config.toml
n_head = 4
parallel_block = true
init_std_down = 0.0
Each number is 500 + 25 x the weight over its row's rms, rounded and kept within 0 to 999. Layers, rows and columns count from 0. Numbers have three digits each. The size before them is the row's rms in percent of the matrix's.

# layer 11 attention query, 256x256, rms 0.047, rows 0-19,64-83,128-147,192-211, columns 64-127
076:517512519464490493463524497468512470484506475472491497465503469533458468487471500456521525491499480513513485509535531484496509517454501487476483496514520507508507527497486508525510496495558487
076:494487449499504489479504519493505490487529481448515504501494498499519494500498507460516474507495537471515494455568471483533535474528482474472481501532475548460535506478479521505509554521478482
085:525472479523514528486525506505512496457525499463498488532483529493520502523478497482518497524478552472511472504547477469500555494533441499503452505531488494516465501519486476524489496532455462
082:495527478571512497528481504524510536519501503562480499492493556439532537560543470495484513502475503475516497478506508527493464490526497537503517511528514478471476501527464485498468500491486514
088:489491490489480510463525489500520523518489506496509483482509526510472512492496511526487506520452485546471490499473516519512464523450533517493501534509497508494513457502542519477496476490549495
079:488465500489520505500516505469516451469493508483520508512500500542474448489496499478542472512507480508525497495505470479526531490501522518415463480441537495524549523535493508478536491517543444
091:531506517519529511520531526507534453479542498451536504524496467508473439507484506483505472480505455523514464533542517497489540476475494530493504516477503499456518509530487504488506478508517495
083:497511490520526507515471475468518494466490525487493485520515484485491480523469521483514512493513573511488515540532511496500511470549436457515491511526522514482462518490492499530489542504524491
099:559500531496509533420484478505496511505540525490496485475480481517511528488504509503489501496443460500513425483510495514492471500490526490487538472478493438463520440514493475478530476500494533
092:511470507504564537464573494501508484476543492501521484531477545510482501478447518547483485500474511496487430532504498474502511513484504511451493525514486525520548489480528564510505481522494501
081:510493519503505506505479481508505494460522489503521513507423497463487483490462517493527476490493497465513490498550483502492530474520463500535484472478504503484507519478470525536488506496461476
090:511497508493521514531478512509518476551491477488491471472465481482535554500513495511546507448469501464506483471517482549484475486546478467523505487507511480499494503536515495515481528501496516
088:493490512509492545496470468497530481498503519476517487505492525487506507505515489505529473482491511527484492483470503527479531519554517503489457497488519509547476528504474541507495536535508499
086:507467490467457468522488504507476514516511501544449497507519491464498511479522472459526504486515537577488533483442495517489485481491477517516460514507497474528502506503504487514447498481545464
087:469504501522495451494505480442498510515480507535471485469497504452492543456504467478530527496507519497499534506457496555453498511489480484490499532508479486515531525559505470479421537496541491
094:505508467523484482528530511472517515530492481496481497510527512495456479491531495477513511530503453522469500497472514521547458506436517534473532503462511469512512490509528439490517470486527508
094:492495547484483490497448485561538534486510516450517511530529494509456483463503478508523486480500552531570479478552486499484511519519470515529490489475481496451517515515498495535479475480473515
088:481496450496484491525514488507490564546455508534462538493522504483536468493488463482531502508503522549473533509463511552512467476550496471514458506511490509458502477501533484526472535444511479
096:478496505490507524488466494507485461509467448476510539509492502452533487464462457491534457517467469474507495520510467487498500532547484465504471502495491480488457464494455493528470549503488519
095:489539514493494485493511498494509494537438458494494492500523502505512519577490474476523503521499507504487520473511507512496496485485458481527495515530529492470491493510490552527449537502530512
110:470527508476439486439537494533501526506498484521506484503532503490488514479458499483534499471534498541512521537513484522496475523506496499476512476482453496499476501489538499518483471503499443
117:491454541511521508496502498500511443499493505520567521505449493493523488497507535479525510473522477484474502484514486500490551501505555508473468517482503454504511468479483500514501528528481504
116:521481522524534525549482499464515458484456523512520515533445485485517482513529522503507513493496524472448476475506513494491531486494537486491496537507514504502529494468499485522496511522487518
098:507518483487497507531520486446471521454503506465472499453508466485496484512551505485479525511508518500490479500487536481508464472530459443518487495499501505524552527533495520492498499451516494
111:473527464518501492466516515527517534497530518506481488486553479481473516471492509486487467518496492529556492486499466518489465517471475507495529480473488489514479521511528516469523467475484513
105:470469529494510527473519543508513490530521488522506505550439507465539482463486503486476502498505491550491526529511498519492505513466548528498535524510510504490453491499510483485483494557482468
108:526430540494519528480488527493498468535512456532537530503479532514547446469514481498518496487459466510477505500507489521481531501496534464484525502506510490464494485499508483487475476515489514
107:551493491502512515502508544462520471493429462488528501523458470488523482540475520503554519537497518479450499494493527528477501508480504483483469511478503549445529484511505501497473548502513512
097:500524518490469495498521479528502529483506526500494474497542493504511478505488468493537523502467474499556491478437538492494495519501455520524528497469485516481464489511516451475538463486483540
101:493437457524477482497505509498527521511541470535491488515478485484547523492515515532500513521474517506517510486499513485506535525493541477562502520494500517499493500484508539472488487538488484
118:544464545527504524514495478514503471511458517501503530553443547527531485503478500500526529468488548467474561518536513491497523511545510476490466492497545538494464498493475484532474528495448519
124:504518479504489512513516484480530516486473492482506493486521461495468519560521493485547530498522479466492457489505531485503471523507470463514488505504477507510527493517519480517515501474519540
097:512521548492497511532512479459534467513502544534528564474513488532492515495461522493530516465545481482496461481533526483477488509572479505513452493471494461447553494497507518546509496488505505
128:479536505495459491477522492501485541507477551482498469497535461467477528501523496495503484495544532530532481473483502497499459486494482516487474516534458465474518504517517491515510528450552499
124:499521481500508453513506483499479521503468513486507494490556444484504493491477503508537542462547486515510455463471491522487469498522483523513489479514484484472502521527510464522489510439536495
089:525512471486499479488508515500472504564512463482483489502525543537470473500530490511469479515513544447547556493462449527521494510475523481480516455471502507517475474480543510485503495538513449
101:506492533556488540476449485514525494458510529500507547466478483475467497499455517491493505475484471510524489465564512465454507491527520512498469526461445513489488507488503547547478439494462530
118:468552491518506489486486484530494515482470519472481504480509466467456525487478508489544535486562532519524501481486513478524472479514503535481509467545489476500522488501500526565498522459545490
102:511486546502511523533485496511500493500494514511555500503482537519485479497468496499492492452497448516560499470517474481481567515506493531525481459523515507490517498519490484548506511528494527
111:507502504485471496490519484519497493490471456471492495487532475481470516505485509498558496504481487501529494465492493503522502502507441525483469490510483505478510530549500542531500546457518522
085:475521463452491460477492468496481510514497449536548504483518464441508478460516476508508484504498458548518516510513506492516492516496519545489498529477492477481506453505509469517523488481504536
098:522487482505516544495485486502520485481499551453553487517497470469517474524473512486469485478511474524554494495543513514516511504478527531449460459512517476508541485505473508511515474487496492
090:555496524509533518517518510535513487488497565492486515522472524523479474507465489504487489452538505491515484519531530478479541483493547504461460445508501504487553498494507527508481503508475472
091:503482525527496492498488466481466458522495500504445522496461538529498546517511494486510504498493547472451503475478464492486489514527481485551516488478483543487440505510502493471477522516494470
093:501527476500469470516519495478494509492520452483494499456525494507496538464514516480477496532489469562461490465445523480516465512448476504519514549503478484507485501506508548512513472476523503
091:501506502465512540469492500482506493494496512493508528505497503508530448496474496537526502458504456547522482515489551454521536524510479504487500492528463491481526504542496516536525495539483504
078:507522492468516520490518533530506531517518462483515502492497483467479468526479533528506494496517510565486501550538486480501527524500521494460443487494503465517534537525456521486505501523499503
107:507515490520538509516522492513530491505474533503511488511435526492492492491501502461487502459490523495516487511518519515477521430513506517449485465523508527486502487464510467490460516491457471
109:520468469465486463542529545492524541517536515497483503521517471485510476512504518505511453505471478500485494505513476520474483505474496490544501513510521463505502491543470469511503489517482533
111:515521506481535510475467504471543504510476540467508470500493517504501472475513532541501538472476496522493466538484545451477486525490491484504503470500497522497492477533493532509505548600421526
084:452479520514520455498494500518514500529482500541516524510483503479523454496477481460478486434511485491548466535512486506485490477486512557462455505526486472522502518460506530506518505514464512
098:502484518504503509550529464482533473493473488494512506514460518487515498467497472478581495522490479468518494469487456498512502508489440435511558476495508502500492442517502532471492539499507491
118:473471543537477528492497451522541460483497492490530513526456515449490493525449487495481490464512497498507474467488444513503498489496520526497488498525530481509498490463479531501511518486511485
103:512513551503485527531497490475470506523485506485482463487474516469475528474528502476492497501494531527503518433438531522477502493516506502571513510505513467501489513515493470486539451490530461
089:502494510520487488487473451462502455531493513483454515468481495490486576472484480511487562494502547496495497509498501529470497518494505478544509522499503499485468492495496446504482500515498513
102:485511510522441472519487526483463512500525497503514470521484517474503460481477480470507499527538514479500513430491487530517483467503507522519504516503465488500488525515520500487490501467508491
100:482505517473524505477510483486499518497481523436502499470526537497475533501505524469473514466508531528481498504512499498496555490512497517486497471475521533465477512490524429531480490495467529
117:477503498531486488514501459496480437510458474484499513494509485452426533505471515468494510521504534524477538438478537528495493529538506517511507476500492486485485445478496493501470470457533496
097:488499497519492520474515519511514479490485508528507530527496503465483504541484510506482453508509459517519483481581509509520486514522495502479469472486489477485478515475495531535493508535543510
097:515474536490553570533489483533497451506510459488525480542445539465509488532453465467512504519495471483471481461456458506497496490466472487498500490463523502506512527462516478485506496510517483
087:492503514472491472481524518527522512554529469496483514530519539484504494457496476516479534487500486517482525516497533537546484497486488549482518500533495473489447509504497461465511508514515492
080:507474535500470513505517478485526468509481496484528492487482507467508513519511533497564468499539504477464506522528509507478509482534498512501510520515446493511486455492529457530512477519451488
079:506472527499530506508537501458499470463501532488533499492456506502509505553469507492583470516532476478490473521538493465463497501498512511551527509502489530477521516529521490524507473512479509
082:504509480521497526528522484485494538440492506475516502515493453511474469520456531523488484530461509507513496458444502469509484522496516460469471480480500508517525502531500509518477546515507519
078:484539485511518473479514479520494460545547501522470518484537511520501537469507488526448534520467493523502524450464496525552484481487464540507505483485530449541488518466498519440505498508526528
081:519507549510526497468477537469491496512495522523471484483498518519512510528481497472509513483502489467472514567519503521486494509504511525516517511536493491477463494506511498519503463455487461
088:498467533554519507487475531527524500490507497488504485501458540529522497507480495478495463477504497458478512532548466461432508495509505498499522482530505535495493478514512485498512493478462458
080:517517488442529509532508481525535502506459494488541474506428478506476475488471511490509510512549498462499470499540524466464516499494526449503495456510510561490541541507499505526479501534498515
085:490508492519481505476523512484519509461561517499475499496552471505458515504464515555463472509439501504497502482482502524531508464447464488486482508539553552560481511506488514477466549448475536
084:488488491516493500490477467519528507487500474503520484511463509498510523507486508444504470500490450519499528547493475467515476550502517495511487454484502462517488496504492533511541478474475518
102:499471531487516538486493522488528499505488480467540477502450524542502471530463518469526502452491499472496513538542492471452523513509514479518492480547510571504474508497448487491495520487447494
107:465503483496502536546490461485502502501456471473519492480514474430445500502498499474514526485504484475515474450513471504503502521490474486504460454453504494486489496506509468513495534520517554
088:483510526480523463493465462507496506547482492482523513493518491509506505496469503481532483454488500472509466444558492513500516510539470513527462485538491487477470513519526482515503548493513522
096:461531495455488460527515468487436478484504544490464535499533544459460482503469488526517534509531529497524496456438499548572467484501497545482485536487517460507491527491491482523468523497511507
110:488531490469498464498488460501492506522467517498493517475530469455500523499480454476533527486506549542508494475475523541540488497488501513498490513504471459488499522496513492520497511497549482
097:512493459488495500486524527458478495513525538498488489518501539545499480509528514511436485520506511494504544531489523492533474470469544496508543514468517520498505507508483497496514475521485435
111:501493523522483506519440486535534475469496480516544548510476479494500463499444427500515460469463489537495502466552473484454501522561495488519458543505461483519520498509498547514495494476490508
111:469517514470485468519521478498486466512491468502451521507512510448464466489486485509520521477506531504492508457458482536553478515506497479515491499445525486498475509489503474528503508490564497
105:522496536513468506523524501526515473522478468496534497517485502494502494511470425443507482501522467535477466479495455508467521506560511473530440503526481531446496501499479514500501514473484504
101:496500509492520493533505467518492494502473465466502509483529470472462521486502477496506494524526477481490526397468482514536529485526446508519456475458495506478497519487504493537508504512513529
# layer 11 attention key, 64x256, rms 0.041, rows 0-19, columns 64-127
079:493479531520500464514498460518512480516510540470465520479512549499524554485509517424581468527484517521487515461512499525486504503520476463555465510501511529506485505524475525498499564512513491
074:480544550473509487467497519487514504470433455459461452477467501533490466516483479539502540472482497501539496503537507452505499494488478493480465498495492478514502489480543566514507506483497503
075:498481478479547488462509485489493508492481487495498470510452465512482466522478515554475502459471506480538470520477498446530482499511514499455488479515483483483512485502508502510540499535468504
066:499507488506495513448489503520485500528498492509473541498477501490490491521541522498449567496517514520486521545497488539484505531487499518510533515479493479492534495498503461459509481524514505
075:474509519492484513485499515527510487514530492482535488504511557487466554480534452424532499537507495452489496481500463530491492529528491469531478525497480540523453515485507526482466512463513492
065:521499499471524514504506486483489502491511458496521496453498464518477468479454492515524514497478486483481451465520532480494506472495495513527508500447492476508511508499510473564490513487455489
072:501502472524522484468452487479496505525514527507547484486479430467507484492507510501480522478463482475522489462513501475467494495509488492480477520536511488517517474509485513533543502502494481
081:492488516511508478503516486498471515534502491523466468474481449523513482483499490510462505467481505524491538535474515477538480528504518489515537521465497505500551460513484476459490471523507489
085:438478507508493483503526465560546450508495470476534506526501554474474525430486465476529481509522495489493494511489480512522520469574502494522462534494470508492481496465482501506455522506498485
094:509507503449514486486538515489530468552520463514490479516490461520490453517465481513504506496522469488506516502475483534499491522476532504489483545511489464495517497489480497500451472538505505
078:479493506533494485489502536518548498473487556513485489530485535515513463489496499505512526524488544528494484525543516480473493501492499533488508481476518492479520487491482524474536438510520484
101:450523489503462495515526492527464536511499524520462514516505498519481515507528490506483508511490529504504496497430528530515498523489521513507490502512480477498530488486521547475472495503497538
092:506551503520430483485492514487513525482479467467541451466525485502457513555492476524514531487533554490487497496476541506502493506485525467490516472493482492518522506520522506483478489499549484
091:467524501471508532471511534500520488508502494472464523484501513503466508522452485488528517493510497497460494498485533522487506494503489492475512484482473524504488516496496519513480455516470511
080:521553509520443528564521495523541545447508514484473481499511534546487522536463534507524506518501531482544505489489524494464485523482491439539524544527478509476475485517523526510495529507514488
102:519435492491481486498492491485527490498474540488531482504489520510517480480513437504462480516518475526502505466543464503494477485537519544512471467505491513471566472491512464521546519453503466
118:510521510479495504532521485451479486469513495501470493506516504528499486594506497526499528482480515474518468488490503489512522533476453457488556470511495485519480507502497509512461515514556554
089:449528497522447500499491520508438510477500534497491516497550491466472525517514528486514504500506523487479473497465547510525505514513490520495500502513498521507475489496494491529502499499545539
115:475527424485487528532489492523499511485481527541472522495505483529510527486512509555496501475552561503546459511425512493504496514523489472508480495527515497495468511499494535523481449493550492
086:482541451485483482492495498477505536481493464515467516529520468481488523554479527506496538512501513501461513525492535484499462547496504471531504505496497519486510517522504509478454495489511539